{"head_dim": 64, "positions": "rope", "rope_fraction": 1.0, "qk_norm": true, "tie_word_embeddings": "early", "init_std_o": 0.017, "init_std_down": 0.0, "optimizer": "cautious_adamw", "decay_fraction": 0.821, "max_seq_len": 2048}
Each number is 50 + 12 x the weight over its row's rms, rounded and kept within 0 to 99. Layers, rows and columns count from 0. The size before them is the row's rms in percent of the matrix's.

# down: layer 2 MLP down (transposed), 512x128, rms 0.048, rows 105-131, columns 0-127
# up: layer 2 MLP up, 512x128, rms 0.0645, rows 106-132, columns 0-127
down105 102:53 75 41 32 41 76 46 38 61 59 54 54 33 62 69 56 57 61 65 56 39 65 57 70 51 61 46 67 59 66 62 56 55 54 43 38 31 60 57 55 40 64 61 55 74 41 61 55 46 54 48 38 23 48 53 65 77 43 49 62 55 43 33 83 59 39 35 54 44 50 66 33 52 54 30 49 81 50 53 60 45 55 40 49 47 37 49 59 55 35 43 55 46 55 50 41 38 61 32 55 59 59 70 55 57 50 59 68 37 54 34 64 70 58 50 59 45 52 68 47 73 57 37 45 56 63 67 53
up106 096:41 59 58 65 38 47 67 57 39 45 48 38 50 56 40 58 47 48 41 58 54 50 59 52 44 56 46 48 51 24 38 26 27 53 58 29 55 76 55 70 38 44 29 53 56 59 61 39 44 48 53 38 52 42 63 56 63 73 55 43 67 46 52 54 34 39 52 57 33 53 31 53 44 50 74 44 55 51 43 40 32 58 33 55 64 45 40 54 56 38 51 57 68 53 50 45 74 56 48 55 47 41 58 27 58 57 73 29 70 36 16 32 36 54 54 46 48 59 42 41 20 59 47 65 46 65 25 52
down106 094:73 44 37 58 51 42 50 34 43 49 46 57 38 58 48 54 56 47 55 70 29 47 48 49 59 55 53 52 63 46 48 56 44 72 49 67 39 31 56 43 61 49 60 33 69 46 65 65 51 76 41 61 37 47 41 42 46 41 43 57 53 58 48 54 54 81 55 52 69 56 59 58 42 41 50 54 40 36 41 56 51 47 55 41 70 56 34 55 72 38 71 41 45 32 67 28 67 55 70 62 51 69 82 68 49 59 26 58 48 64 66 59 46 43 56 46 54 42 60 41 34 38 38 43 50 84 64 60
up107 095:32 72 44 58 28 42 37 64 54 30 73 35 36 46 23 58 54 55 58 64 61 46 39 42 46 64 41 39 30 60 50 46 68 62 48 51 52 45 54 59 40 57 50 47 51 66 56 56 37 57 26 55 60 56 68 45 40 60 55 39 63 49 43 46 68 47 35 50 65 55 30 43 54 47 42 57 38 43 40 56 41 57 53 64 21 52 78 35 49 58 23 36 77 58 52 62 37 57 53 74 34 41 63 53 30 41 57 63 56 46 54 40 61 50 32 51 59 71 59 48 48 70 65 60 41 48 54 61
down107 099:70 50 40 59 71 47 74 46 42 51 37 65 22 57 55 44 65 45 53 33 58 29 37 69 47 43 48 74 58 61 52 35 55 63 30 36 46 28 65 57 49 46 60 30 56 49 33 54 50 69 67 52 52 61 37 43 44 37 45 47 44 27 61 66 56 56 49 52 66 72 51 46 54 62 53 53 64 85 57 52 30 48 54 53 44 52 53 41 49 67 49 55 55 35 43 47 40 58 58 35 53 56 46 45 46 41 63 53 62 52 51 63 76 35 57 48 69 30 33 39 64 56 58 72 51 30 48 64
up108 097:60 44 68 78 42 52 50 62 36 59 61 61 39 65 69 48 56 59 71 25 54 35 38 36 58 52 50 48 64 42 47 56 46 63 61 28 43 41 26 71 56 47 58 49 67 31 37 43 34 61 43 59 24 55 61 48 45 39 70 29 49 40 44 64 76 36 53 51 52 65 46 57 42 57 78 38 58 35 42 46 54 47 50 65 44 35 57 59 35 50 48 54 51 37 64 55 54 49 43 41 58 62 57 49 53 55 50 44 55 49 67 41 69 52 44 70 65 55 51 52 57 85 60 33 36 41 59 62
down108 100:59 56 29 60 49 59 74 44 76 79 31 56 43 44 49 50 66 65 55 28 57 41 52 58 55 70 47 45 66 57 66 59 39 40 36 53 42 79 42 48 41 49 53 43 51 40 39 52 60 52 60 32 39 54 46 60 46 53 56 54 55 44 55 64 35 56 52 38 50 21 50 39 52 37 70 37 36 09 60 44 54 57 52 66 59 46 33 45 54 52 40 58 60 52 49 56 44 80 49 58 70 43 54 45 47 58 67 62 50 37 34 51 59 47 38 48 75 67 58 54 53 66 63 42 51 51 66 68
up109 104:44 51 43 69 55 52 41 58 29 47 57 61 59 49 54 33 32 42 59 41 64 40 37 32 36 75 61 50 52 42 51 71 52 57 31 50 26 43 44 57 53 54 41 65 53 50 45 29 46 64 35 39 46 63 69 74 51 65 41 58 77 62 57 52 55 48 69 56 42 41 52 50 40 56 67 32 26 47 47 35 55 37 65 45 49 33 27 58 43 53 41 53 26 50 55 44 32 31 76 51 45 39 50 49 43 45 72 54 54 44 29 47 51 62 51 51 56 62 70 48 32 30 57 72 44 52 44 35
down109 099:57 44 35 51 47 52 34 60 57 56 39 75 58 42 69 42 82 56 53 48 50 17 47 43 59 33 37 56 39 54 61 49 61 40 44 62 47 53 60 54 67 47 61 38 44 44 53 53 47 48 52 48 57 60 47 38 22 36 59 45 10 09 56 41 52 48 59 56 35 23 33 49 39 53 56 51 38 45 39 39 55 48 57 54 54 38 59 66 50 63 38 40 40 31 36 41 45 61 72 44 54 52 42 51 52 48 46 38 49 70 43 40 73 64 52 54 43 44 27 36 35 66 60 54 48 53 53 57
up110 116:54 52 47 42 46 49 37 51 29 44 57 24 56 45 51 28 57 59 63 62 34 41 49 28 60 61 57 41 57 54 52 32 58 35 54 23 55 35 40 42 50 44 47 49 49 46 64 74 42 36 44 37 56 57 34 30 55 46 43 55 56 48 50 63 67 51 35 65 47 46 66 62 49 37 68 39 47 35 43 49 48 28 47 61 64 26 43 57 31 51 24 45 34 62 38 56 55 46 63 33 71 39 69 57 39 65 42 45 64 63 58 74 26 45 42 50 66 46 55 38 64 35 25 50 60 54 37 40
down110 113:46 43 27 45 58 41 49 54 55 39 53 25 52 56 58 39 42 77 35 79 55 63 39 45 55 58 52 37 58 58 46 52 42 40 58 48 64 38 63 34 51 59 42 49 33 42 59 67 50 39 46 60 44 44 55 46 55 47 35 72 53 55 40 44 51 61 42 38 62 42 53 56 43 47 60 46 48 51 52 22 53 47 42 39 45 49 47 56 59 57 24 29 22 23 49 56 50 56 67 52 37 31 75 54 53 79 33 43 58 16 58 71 47 55 29 48 47 39 65 40 39 54 48 64 39 68 38 43
up111 091:58 50 38 65 43 54 56 56 57 61 80 53 48 46 51 37 30 59 52 57 42 49 45 52 62 44 52 51 63 47 48 53 54 70 48 41 32 67 51 46 36 71 50 56 67 57 55 45 42 33 50 39 52 57 65 41 54 31 32 46 57 45 77 38 76 51 49 37 77 42 68 61 68 55 55 54 45 59 49 65 79 41 50 63 57 83 72 62 35 54 25 52 57 55 50 57 34 59 49 43 23 49 62 35 39 51 60 56 38 61 47 52 48 52 36 40 43 52 71 58 68 42 30 35 60 59 54 60
down111 095:50 58 46 65 58 52 55 47 32 59 40 74 19 59 33 65 67 27 44 55 42 57 49 65 57 56 54 55 43 41 57 45 27 63 63 47 56 57 67 51 68 33 75 53 54 50 65 30 71 34 46 55 45 50 47 37 74 47 67 39 43 59 43 58 48 46 54 67 52 50 59 52 56 50 72 45 43 59 54 33 39 63 58 50 65 46 47 50 49 38 46 67 65 66 46 45 58 36 34 47 47 56 44 81 34 38 69 32 46 43 44 35 47 23 54 44 50 47 57 38 51 65 46 37 62 45 41 21
up112 093:67 27 59 55 62 54 57 51 45 40 65 66 57 37 50 59 47 55 49 28 52 59 48 52 36 46 62 44 67 46 71 50 57 51 49 28 50 59 26 47 51 58 40 66 55 68 37 51 45 52 47 56 38 32 48 37 51 45 47 53 45 44 54 50 51 63 87 62 45 52 41 66 51 58 56 44 56 55 57 49 61 66 62 74 47 58 52 42 42 28 69 44 35 34 41 49 73 33 36 64 49 38 67 31 18 61 60 63 62 40 35 63 41 40 47 40 53 53 17 64 50 28 65 50 46 62 58 54
down112 089:66 54 51 47 58 50 44 53 34 49 48 41 40 51 49 67 48 71 40 37 54 34 68 51 35 59 48 36 47 84 44 50 55 54 41 50 48 57 68 55 72 54 59 51 67 76 49 56 50 43 37 43 63 63 48 50 55 41 58 64 31 29 42 66 51 61 51 43 39 49 38 56 16 61 53 61 29 56 30 53 50 60 55 62 51 53 62 40 65 57 33 56 47 51 53 32 33 46 49 57 54 30 68 27 38 60 61 66 56 48 10 46 54 56 62 53 55 51 55 33 58 54 23 47 48 30 48 62
up113 100:46 51 51 57 41 59 50 56 53 39 32 60 58 55 65 63 26 58 22 37 52 47 77 43 34 39 77 67 48 31 48 45 50 58 41 45 70 60 55 41 36 44 53 44 55 60 43 52 29 56 56 41 64 45 43 36 63 35 69 34 60 39 45 56 49 58 57 57 44 54 71 37 45 66 41 66 58 69 47 30 54 43 44 40 60 34 72 54 54 63 56 30 43 60 46 33 47 41 33 29 58 47 42 48 57 53 40 50 55 67 61 55 63 49 51 67 59 42 47 46 67 28 70 40 40 61 62 82
down113 099:52 64 40 53 43 27 51 42 48 60 35 51 40 44 53 52 56 58 43 60 42 57 28 48 60 49 49 42 37 53 71 46 46 62 49 58 56 58 61 34 27 48 49 59 35 35 48 44 64 41 48 51 79 57 36 53 47 40 59 68 49 31 23 56 43 58 73 45 71 45 22 46 57 59 60 44 48 76 63 75 62 40 51 60 43 73 46 45 41 29 54 42 33 55 41 69 38 50 49 39 47 50 47 62 60 63 64 35 35 37 46 48 48 50 62 54 56 28 48 55 62 35 67 58 64 25 26 63
up114 097:58 42 32 52 51 62 44 53 63 54 52 50 42 61 59 65 46 55 36 56 55 45 64 31 44 58 29 50 42 51 83 60 48 60 50 40 52 62 50 40 40 55 37 67 74 49 48 53 62 37 59 46 64 42 39 70 47 33 39 61 51 42 30 58 48 32 41 36 55 29 48 55 50 41 72 50 35 40 33 48 77 48 40 45 47 78 50 48 45 54 61 26 44 48 53 68 58 55 50 22 58 66 84 80 50 34 61 52 46 63 42 51 44 52 35 42 43 56 41 58 35 36 36 48 64 66 59 51
down114 096:46 66 41 50 50 48 64 40 52 48 69 47 71 54 42 45 59 32 45 47 68 48 21 35 55 45 62 45 31 39 43 49 51 56 38 40 46 69 67 52 44 56 46 71 59 64 51 61 48 44 53 15 59 58 47 36 64 51 41 69 36 64 42 63 53 78 57 52 50 72 42 60 47 54 69 39 39 48 56 46 38 57 44 52 50 53 45 62 60 56 69 53 37 45 45 33 74 46 48 52 29 66 51 48 29 55 59 50 62 45 36 44 37 47 60 48 20 62 19 75 57 65 57 41 51 66 49 50
up115 099:50 51 20 46 38 47 49 60 36 50 41 50 42 35 43 58 68 48 61 52 47 61 51 53 41 47 47 51 71 64 35 51 37 66 58 71 38 70 47 45 69 75 23 58 55 63 55 52 44 36 69 59 58 37 56 65 53 52 29 41 47 28 40 39 58 54 51 54 64 88 49 34 65 34 67 48 63 72 38 45 54 44 62 69 47 50 46 48 48 37 54 40 34 47 60 36 55 57 35 69 52 28 40 37 54 39 22 42 59 38 46 54 56 45 60 27 52 42 52 47 41 51 34 41 50 40 61 57
down115 096:38 39 45 72 29 55 50 56 23 42 53 53 27 38 49 60 65 53 43 52 58 39 38 54 54 59 48 47 49 40 51 37 35 65 44 52 51 58 40 34 55 46 65 45 68 58 29 35 62 39 57 79 59 69 29 58 66 40 52 78 45 59 56 50 52 73 48 77 66 60 57 66 36 69 34 57 71 69 50 70 60 48 39 41 54 57 49 58 50 56 64 46 51 32 46 51 38 35 48 72 44 49 54 51 51 33 37 45 62 58 62 39 49 37 64 19 40 35 37 51 45 43 52 52 59 46 49 43
up116 096:62 44 26 46 43 55 60 50 53 71 41 51 52 46 45 52 45 52 47 64 35 20 54 43 55 48 32 28 37 53 49 69 65 60 38 41 16 47 32 42 41 49 18 33 61 36 57 52 54 37 51 24 52 51 46 49 63 63 50 52 55 61 49 52 48 41 31 55 74 46 43 55 51 51 25 46 59 31 53 49 37 43 52 69 42 30 52 65 61 44 36 31 49 55 45 52 22 51 42 60 52 41 43 39 38 40 42 61 17 46 36 61 45 46 38 43 47 52 57 53 45 70 41 24 50 44 60 44
down116 099:48 64 56 36 63 29 48 13 47 42 65 52 31 39 50 72 71 53 55 37 63 52 77 42 64 56 68 68 56 40 50 63 42 62 57 56 57 34 61 34 41 54 56 35 41 34 55 60 82 58 56 45 63 48 43 57 70 44 69 55 53 48 49 44 41 25 48 52 72 67 49 46 65 63 56 43 65 51 56 42 33 62 33 34 64 63 34 71 59 67 48 51 41 67 49 52 58 44 63 32 50 65 57 41 58 58 57 41 45 62 49 47 28 53 49 41 62 37 52 42 50 45 38 43 57 40 40 44
up117 094:45 52 61 45 62 41 60 53 60 39 43 55 38 55 11 45 83 30 53 72 46 33 38 59 52 52 37 54 47 47 67 48 50 58 44 70 55 54 61 56 47 48 54 44 65 34 30 40 68 41 66 34 61 60 44 51 38 55 45 58 37 31 42 47 45 48 53 37 32 41 48 42 52 30 54 39 35 62 54 46 46 36 33 55 54 66 56 48 46 27 56 49 29 33 70 23 66 51 59 56 52 47 55 55 53 48 43 33 46 23 39 49 41 56 66 40 52 60 67 52 32 52 60 62 67 63 49 75
down117 095:39 56 46 69 47 60 35 44 45 40 35 41 47 65 46 47 36 58 46 39 76 37 47 34 39 46 42 56 43 72 62 50 32 22 56 47 57 43 49 49 58 37 54 44 32 48 58 37 53 30 56 25 39 60 66 64 35 49 36 70 74 48 71 39 54 50 45 62 50 58 48 28 44 47 40 30 46 72 47 52 55 48 56 36 44 62 43 86 54 68 72 65 59 53 45 44 65 36 44 37 43 50 41 47 48 72 37 34 50 39 59 43 63 56 43 53 50 32 65 66 45 50 35 54 36 60 42 37
up118 101:38 54 40 51 52 49 41 48 45 67 51 55 54 41 49 30 34 45 45 73 57 44 77 44 39 66 57 37 35 20 58 55 40 59 40 37 49 65 52 60 56 53 59 57 46 50 43 42 26 57 64 47 47 50 56 38 40 38 77 40 52 56 48 49 48 48 36 28 37 42 38 74 46 63 65 63 56 39 43 41 31 42 47 55 42 54 24 51 47 36 26 55 48 61 74 46 34 69 46 73 67 55 66 57 46 29 62 53 35 37 41 60 39 49 36 49 41 55 34 55 43 56 47 32 37 62 38 24
down118 099:47 58 50 66 72 46 49 60 47 36 59 39 47 46 56 54 35 39 45 26 58 48 69 41 50 58 68 47 49 58 41 65 65 44 56 47 59 66 63 36 33 44 56 38 44 37 46 59 47 43 46 58 38 55 49 31 36 35 64 61 83 33 47 21 64 57 68 50 46 56 38 63 45 54 68 53 40 62 59 60 27 45 52 63 57 56 34 52 50 30 28 50 43 43 44 40 61 66 23 51 50 53 35 56 62 62 41 53 70 74 34 50 26 58 59 47 60 44 31 36 49 29 46 62 33 55 64 55
up119 093:61 43 50 49 49 61 46 47 45 51 80 40 47 39 59 61 37 41 46 56 65 50 54 62 45 52 45 52 60 20 64 54 58 64 46 23 63 79 40 48 74 51 58 57 54 60 66 38 61 76 46 76 64 37 36 54 45 40 64 70 35 60 65 34 60 67 56 57 46 62 42 52 39 58 54 43 52 56 59 46 42 56 60 47 46 57 67 45 66 47 43 52 57 35 62 63 53 49 46 53 33 68 32 37 56 62 44 62 29 51 67 40 72 64 66 53 34 48 35 40 69 51 54 42 48 74 33 49
down119 091:51 73 67 51 67 45 32 36 50 44 48 42 55 63 70 56 46 53 64 34 59 51 64 50 47 58 41 60 48 61 54 48 44 62 51 42 63 41 57 42 47 42 59 56 50 36 35 40 29 48 28 44 71 65 44 46 42 53 38 38 43 50 53 56 33 39 49 64 58 40 22 53 55 45 51 50 19 43 68 40 47 66 41 39 36 76 55 56 76 47 37 45 34 50 65 55 59 49 66 24 60 65 58 59 29 62 65 44 64 42 67 49 46 56 47 58 54 37 60 43 85 55 49 74 59 47 43 34
up120 099:56 54 53 73 32 54 29 50 28 34 39 37 54 41 45 46 54 46 51 58 51 43 52 65 56 70 72 56 50 41 40 68 42 58 55 67 70 58 46 43 40 37 58 46 51 59 19 44 72 82 52 38 62 43 35 49 31 58 73 40 62 31 61 44 66 37 51 55 26 42 60 54 67 47 33 63 44 44 46 52 51 48 56 46 49 36 45 50 51 46 49 46 53 61 38 40 59 36 49 49 63 24 39 62 45 52 45 38 52 61 45 41 34 37 53 27 39 28 23 36 32 35 54 44 46 46 37 58
down120 098:47 59 55 52 35 56 48 49 34 37 41 43 47 47 66 25 67 46 58 57 58 56 68 48 59 39 51 40 45 35 51 68 50 58 20 39 39 39 42 47 57 58 53 40 44 44 56 77 43 68 36 45 70 51 53 42 47 39 43 63 52 49 48 46 70 44 22 54 36 56 51 45 39 60 47 38 55 54 55 59 64 28 32 26 68 56 28 47 47 53 26 65 53 44 72 46 45 62 66 49 50 49 63 60 58 58 64 29 38 41 75 14 58 36 51 59 37 62 44 52 58 50 40 44 63 60 37 37
up121 100:44 48 24 55 39 47 39 58 59 36 49 59 59 33 44 45 50 48 40 57 40 34 40 44 69 48 35 64 38 30 57 76 42 47 56 61 63 36 49 60 78 52 52 41 53 23 54 59 55 61 61 66 49 67 42 54 50 54 41 50 59 60 52 54 53 72 45 34 41 31 69 38 59 50 34 40 28 57 17 38 59 44 59 59 60 28 48 48 47 50 35 40 53 55 54 54 28 55 52 61 44 45 65 64 51 53 61 35 45 33 53 63 39 54 54 34 66 27 53 32 48 64 65 47 26 59 45 27
down121 098:44 49 37 63 40 52 29 59 68 59 37 55 61 46 70 39 41 58 55 30 38 69 45 49 45 49 65 51 55 43 44 58 46 43 47 56 42 32 57 73 73 30 56 39 59 50 44 25 56 63 79 66 60 61 57 47 73 63 44 65 51 49 60 50 76 44 70 47 46 71 49 40 60 37 45 55 39 42 49 54 59 43 38 79 71 35 53 56 35 43 36 54 43 35 45 50 51 51 29 45 60 48 72 49 62 29 41 48 54 41 48 50 46 52 52 54 52 22 63 35 45 44 55 54 33 76 37 54
up122 099:59 47 33 51 58 57 47 59 67 49 35 45 14 31 40 54 48 38 47 46 50 60 69 30 63 59 25 38 51 64 43 44 37 40 52 55 64 43 46 52 58 50 33 53 72 61 57 61 38 47 59 50 59 57 49 55 58 69 33 54 43 52 20 76 54 54 50 49 61 39 49 44 57 45 50 61 30 38 59 61 45 45 52 33 32 56 31 61 29 39 46 20 33 46 58 55 51 60 25 51 39 50 45 44 53 29 54 57 45 45 69 78 39 31 43 48 43 42 71 53 64 44 63 60 64 52 44 48
down122 103:43 66 46 43 51 40 48 24 65 50 61 42 75 54 36 42 54 68 65 64 46 49 36 41 64 47 53 43 37 55 46 74 55 46 54 44 54 65 38 26 45 62 60 58 17 68 55 64 66 40 51 54 36 46 46 46 47 55 52 63 64 60 39 53 57 56 35 69 60 67 44 61 58 47 45 47 26 39 75 47 69 58 34 36 44 70 72 57 57 43 61 78 54 64 38 47 61 57 45 48 35 65 54 61 55 72 56 56 43 59 40 45 37 64 60 35 46 38 43 71 59 59 47 42 36 46 66 37
up123 099:79 66 77 61 50 34 17 51 56 55 45 39 52 52 67 44 28 36 33 46 66 44 48 38 54 39 44 62 69 29 44 36 57 46 49 66 35 23 53 20 55 44 43 58 43 57 61 60 55 49 55 43 37 54 28 53 73 58 48 43 56 52 62 37 67 56 30 46 35 58 41 57 66 33 47 56 49 55 59 47 71 49 60 53 68 55 62 41 45 63 48 62 53 47 58 56 60 49 48 32 49 70 34 45 31 50 60 42 58 70 35 51 28 51 48 56 34 38 51 60 46 51 58 38 39 55 62 37
down123 102:49 17 32 42 69 59 65 50 56 55 34 47 26 58 71 49 47 32 33 37 46 44 22 48 32 58 61 55 43 43 50 56 33 54 50 59 52 25 43 53 39 55 50 51 55 57 40 40 47 53 57 42 29 41 49 55 39 67 59 42 74 24 61 41 58 54 44 55 59 52 61 25 53 62 33 39 63 67 60 62 73 27 41 65 52 43 52 68 46 46 54 62 45 30 71 60 56 55 68 46 61 63 40 51 44 41 53 33 57 45 39 33 48 24 40 48 44 49 43 37 49 46 43 61 63 53 58 40
up124 098:48 47 67 54 27 69 52 47 62 66 30 65 24 57 67 33 44 57 64 34 36 55 30 37 36 40 46 62 43 36 46 50 45 52 60 47 66 41 26 46 74 57 36 47 62 47 42 41 60 37 47 50 37 51 50 54 53 62 48 42 58 34 53 45 27 40 52 46 47 33 70 48 52 49 57 70 63 76 48 69 58 40 59 48 72 34 54 40 34 69 74 70 28 47 42 55 43 51 51 36 55 66 36 45 58 44 48 36 43 67 69 58 65 54 36 56 51 59 59 59 37 53 49 26 53 58 58 54
down124 101:56 52 47 42 48 54 69 46 55 53 51 23 56 39 49 68 60 47 42 51 41 53 54 67 30 52 63 30 45 66 52 50 35 65 42 48 68 38 56 53 16 47 44 52 39 42 53 34 46 28 48 45 71 54 57 37 30 47 58 43 51 54 56 43 32 50 38 28 54 27 50 62 71 53 31 43 70 55 65 70 33 62 46 50 38 44 61 44 46 26 52 53 34 71 57 51 46 44 58 60 66 59 54 22 47 53 64 43 44 16 45 33 41 35 34 49 56 58 72 50 51 54 52 64 40 48 39 53
up125 094:44 53 35 65 52 69 48 38 62 42 54 63 40 35 35 33 46 67 67 40 22 53 67 48 59 48 65 36 52 65 56 54 33 50 49 39 50 42 62 30 70 50 61 37 54 44 50 64 64 51 40 59 21 55 40 65 65 31 67 48 49 45 40 57 56 30 62 44 49 58 48 49 60 58 37 44 53 32 43 48 63 42 67 65 49 64 50 31 63 62 37 37 15 60 43 57 58 49 36 50 66 35 32 43 36 58 42 58 40 28 33 58 44 45 35 61 47 44 63 40 59 45 51 65 34 34 50 33
down125 098:45 67 54 30 41 60 40 44 34 38 52 51 57 37 40 57 52 44 50 53 68 26 22 57 27 62 42 42 68 35 62 38 60 34 55 65 74 38 55 52 54 56 41 44 57 31 62 25 42 76 37 29 60 65 43 56 44 47 60 68 34 39 40 53 52 40 39 52 32 56 69 45 49 48 23 54 46 51 36 53 57 46 56 73 50 56 44 71 32 56 47 45 65 48 34 45 41 56 56 45 55 62 51 74 55 34 49 54 74 58 53 45 46 45 53 49 51 67 76 41 50 32 53 41 54 54 33 48
up126 103:44 40 28 72 34 46 45 70 50 39 53 51 32 58 33 58 72 48 53 44 56 62 50 65 44 48 27 42 32 57 78 52 73 41 52 24 61 59 54 36 46 38 64 39 39 46 38 68 54 52 67 69 57 54 36 42 56 39 51 61 41 49 50 54 41 63 52 80 45 29 59 44 44 30 35 41 68 55 47 58 71 50 53 52 53 52 78 54 58 46 38 56 51 64 48 56 47 45 73 48 38 62 50 33 37 54 34 41 67 50 28 45 43 49 63 31 45 48 59 44 33 57 30 62 41 52 51 51
down126 104:45 47 67 53 16 64 47 69 40 34 45 49 68 46 40 55 59 58 52 41 45 46 73 25 63 29 43 49 62 49 55 60 20 70 66 45 44 42 43 43 44 45 64 50 57 56 44 68 37 42 49 53 42 51 34 50 48 55 47 35 40 34 44 54 69 33 69 52 32 45 35 60 28 53 59 49 49 51 45 38 42 56 70 51 83 36 48 61 64 32 48 57 58 50 32 60 55 37 62 43 58 47 70 34 36 48 41 69 50 53 49 54 38 44 62 55 43 67 72 58 38 68 42 46 32 55 62 48
up127 092:39 55 62 46 34 47 37 56 50 30 64 31 43 52 66 66 36 53 47 32 34 35 68 61 70 58 55 42 39 66 74 55 53 50 52 52 42 52 69 43 55 60 79 66 66 61 67 59 45 72 76 48 37 58 54 37 46 37 52 48 66 43 68 51 71 31 53 46 46 33 70 33 53 67 54 71 52 42 55 51 30 43 45 39 64 37 58 39 61 42 43 43 58 56 52 52 66 65 51 59 57 52 50 69 52 51 47 42 48 50 41 50 36 41 38 77 62 24 45 45 62 67 53 55 57 65 45 45
down127 089:53 74 48 59 25 50 47 75 43 43 56 50 66 38 42 63 55 44 59 51 42 57 46 55 53 37 68 49 45 51 71 44 48 47 49 52 40 51 57 36 31 45 58 40 60 46 56 61 42 57 53 48 36 48 37 55 43 52 49 56 26 32 41 53 38 60 60 46 38 48 58 62 85 41 40 45 30 58 61 45 43 43 33 32 48 45 31 68 51 42 22 53 59 45 55 51 46 50 29 70 45 69 37 53 43 56 64 43 36 61 48 46 76 56 54 18 47 75 50 46 42 43 79 39 45 47 21 57
up128 102:42 69 51 42 58 56 47 70 44 57 59 51 48 46 34 52 67 42 58 65 27 33 39 31 41 53 56 59 43 40 37 63 33 47 47 54 33 51 41 62 48 69 47 45 36 41 43 44 56 53 39 64 58 60 38 30 70 49 30 71 45 52 52 60 25 61 62 26 48 65 64 48 29 36 45 41 54 25 46 48 50 34 59 49 76 63 40 47 63 55 50 56 42 43 55 51 30 63 51 57 41 35 67 34 50 39 38 57 52 57 55 32 54 32 60 54 25 38 27 57 22 64 47 56 60 52 46 37
down128 103:52 55 45 49 37 77 41 54 30 47 71 28 56 41 38 50 62 56 60 59 39 45 47 43 49 59 44 55 67 61 28 62 34 31 53 79 41 45 28 58 49 57 46 49 47 53 63 27 42 66 45 63 39 58 66 53 56 46 57 74 50 57 50 55 59 49 55 40 45 44 50 74 24 34 41 42 49 41 49 63 39 30 54 41 53 40 62 55 46 57 49 49 47 18 42 73 35 62 50 46 28 57 65 31 27 52 43 44 44 45 57 63 62 38 57 50 42 59 66 73 45 61 47 53 56 79 56 42
up129 101:60 49 36 45 36 51 56 57 62 53 48 43 36 49 54 40 57 51 54 47 54 58 55 22 60 51 55 52 61 71 43 45 71 65 54 48 47 65 45 43 59 45 51 43 64 12 49 30 49 62 73 55 75 59 64 43 53 58 41 36 33 48 38 56 61 52 72 45 55 38 52 43 59 48 89 55 53 48 37 64 41 58 48 60 67 24 61 49 45 53 58 18 62 41 56 49 61 41 30 58 50 51 71 53 29 60 41 54 53 53 34 73 57 43 52 67 51 59 63 65 62 51 65 50 53 53 31 65
down129 098:43 38 56 58 48 43 25 44 39 59 55 50 63 56 58 37 63 53 64 55 40 50 61 57 39 55 54 53 49 37 35 67 45 50 34 41 44 76 40 55 61 46 51 54 29 71 57 48 30 44 44 39 27 39 61 73 49 62 37 62 57 61 33 64 39 30 42 30 52 61 42 62 38 59 47 38 54 35 67 60 43 64 69 51 36 67 62 57 44 52 54 51 48 59 47 39 44 48 65 52 65 55 34 37 59 96 71 50 61 41 60 51 54 71 29 51 65 62 65 56 59 52 35 44 47 42 65 56
up130 086:56 58 45 40 55 38 41 64 35 35 38 38 52 68 51 57 34 60 52 45 59 50 48 51 34 52 34 70 40 63 41 47 77 44 32 45 69 65 49 37 55 64 40 53 69 53 61 69 30 45 49 42 73 33 44 45 39 40 59 59 24 48 38 61 71 63 53 36 48 59 58 41 49 47 52 33 46 54 41 60 53 47 66 36 43 51 26 30 66 54 33 52 50 56 69 35 60 47 42 63 27 47 43 67 40 44 43 74 63 45 54 35 45 47 68 39 66 53 45 44 57 38 72 62 73 44 52 58
down130 094:60 39 31 54 62 41 57 70 70 52 34 45 46 70 43 49 47 34 52 38 38 58 47 61 47 55 49 63 56 28 47 58 44 81 45 45 75 46 60 49 25 45 59 33 58 40 17 41 42 65 58 57 57 58 61 47 47 36 47 60 46 59 48 51 42 48 65 16 54 28 64 40 45 67 35 65 51 63 52 67 63 42 66 53 41 22 53 39 49 58 43 34 55 58 57 50 41 50 50 33 46 65 56 59 48 32 54 68 61 49 70 56 54 27 57 62 54 71 47 55 55 59 57 47 62 34 46 58
up131 093:47 42 42 45 56 48 59 53 46 34 65 54 48 45 47 52 57 52 52 66 73 27 41 62 47 28 59 43 34 65 67 56 37 49 39 58 32 47 48 62 46 47 43 54 48 58 54 23 36 57 44 69 38 34 35 38 41 48 69 61 52 37 45 56 60 62 46 58 49 73 64 47 73 26 45 50 80 48 65 64 41 42 53 60 53 51 45 51 55 44 48 77 58 46 37 38 51 37 43 51 41 60 70 82 32 34 52 43 46 39 21 51 48 42 55 68 38 43 51 34 54 68 63 37 44 37 70 49
down131 098:25 35 55 34 45 49 43 47 46 49 71 47 58 66 22 35 39 52 46 61 46 51 72 42 61 66 89 47 44 56 63 66 54 61 39 55 59 60 58 68 14 57 54 43 42 60 41 40 48 40 58 39 40 58 45 55 52 49 56 49 59 42 46 61 39 64 54 45 55 57 58 46 56 44 45 54 32 55 55 71 48 49 58 32 56 66 52 60 63 36 34 35 41 53 57 39 52 49 64 68 59 76 50 16 43 63 59 56 46 60 31 63 40 58 59 50 22 52 34 55 53 34 53 42 60 43 62 55
up132 104:48 50 64 56 82 39 49 65 33 50 66 23 57 71 41 45 55 47 54 65 47 44 50 67 43 79 46 46 41 43 48 67 57 44 52 64 61 56 34 54 55 35 61 50 54 48 43 55 57 67 57 47 55 44 26 44 36 42 56 45 51 48 45 46 72 34 35 64 52 34 54 53 44 62 51 40 41 41 55 60 35 46 50 40 44 28 52 45 50 58 65 59 47 52 62 56 18 31 52 32 41 56 41 72 41 47 32 22 12 60 35 41 39 41 64 37 53 49 37 56 36 43 54 45 40 48 60 35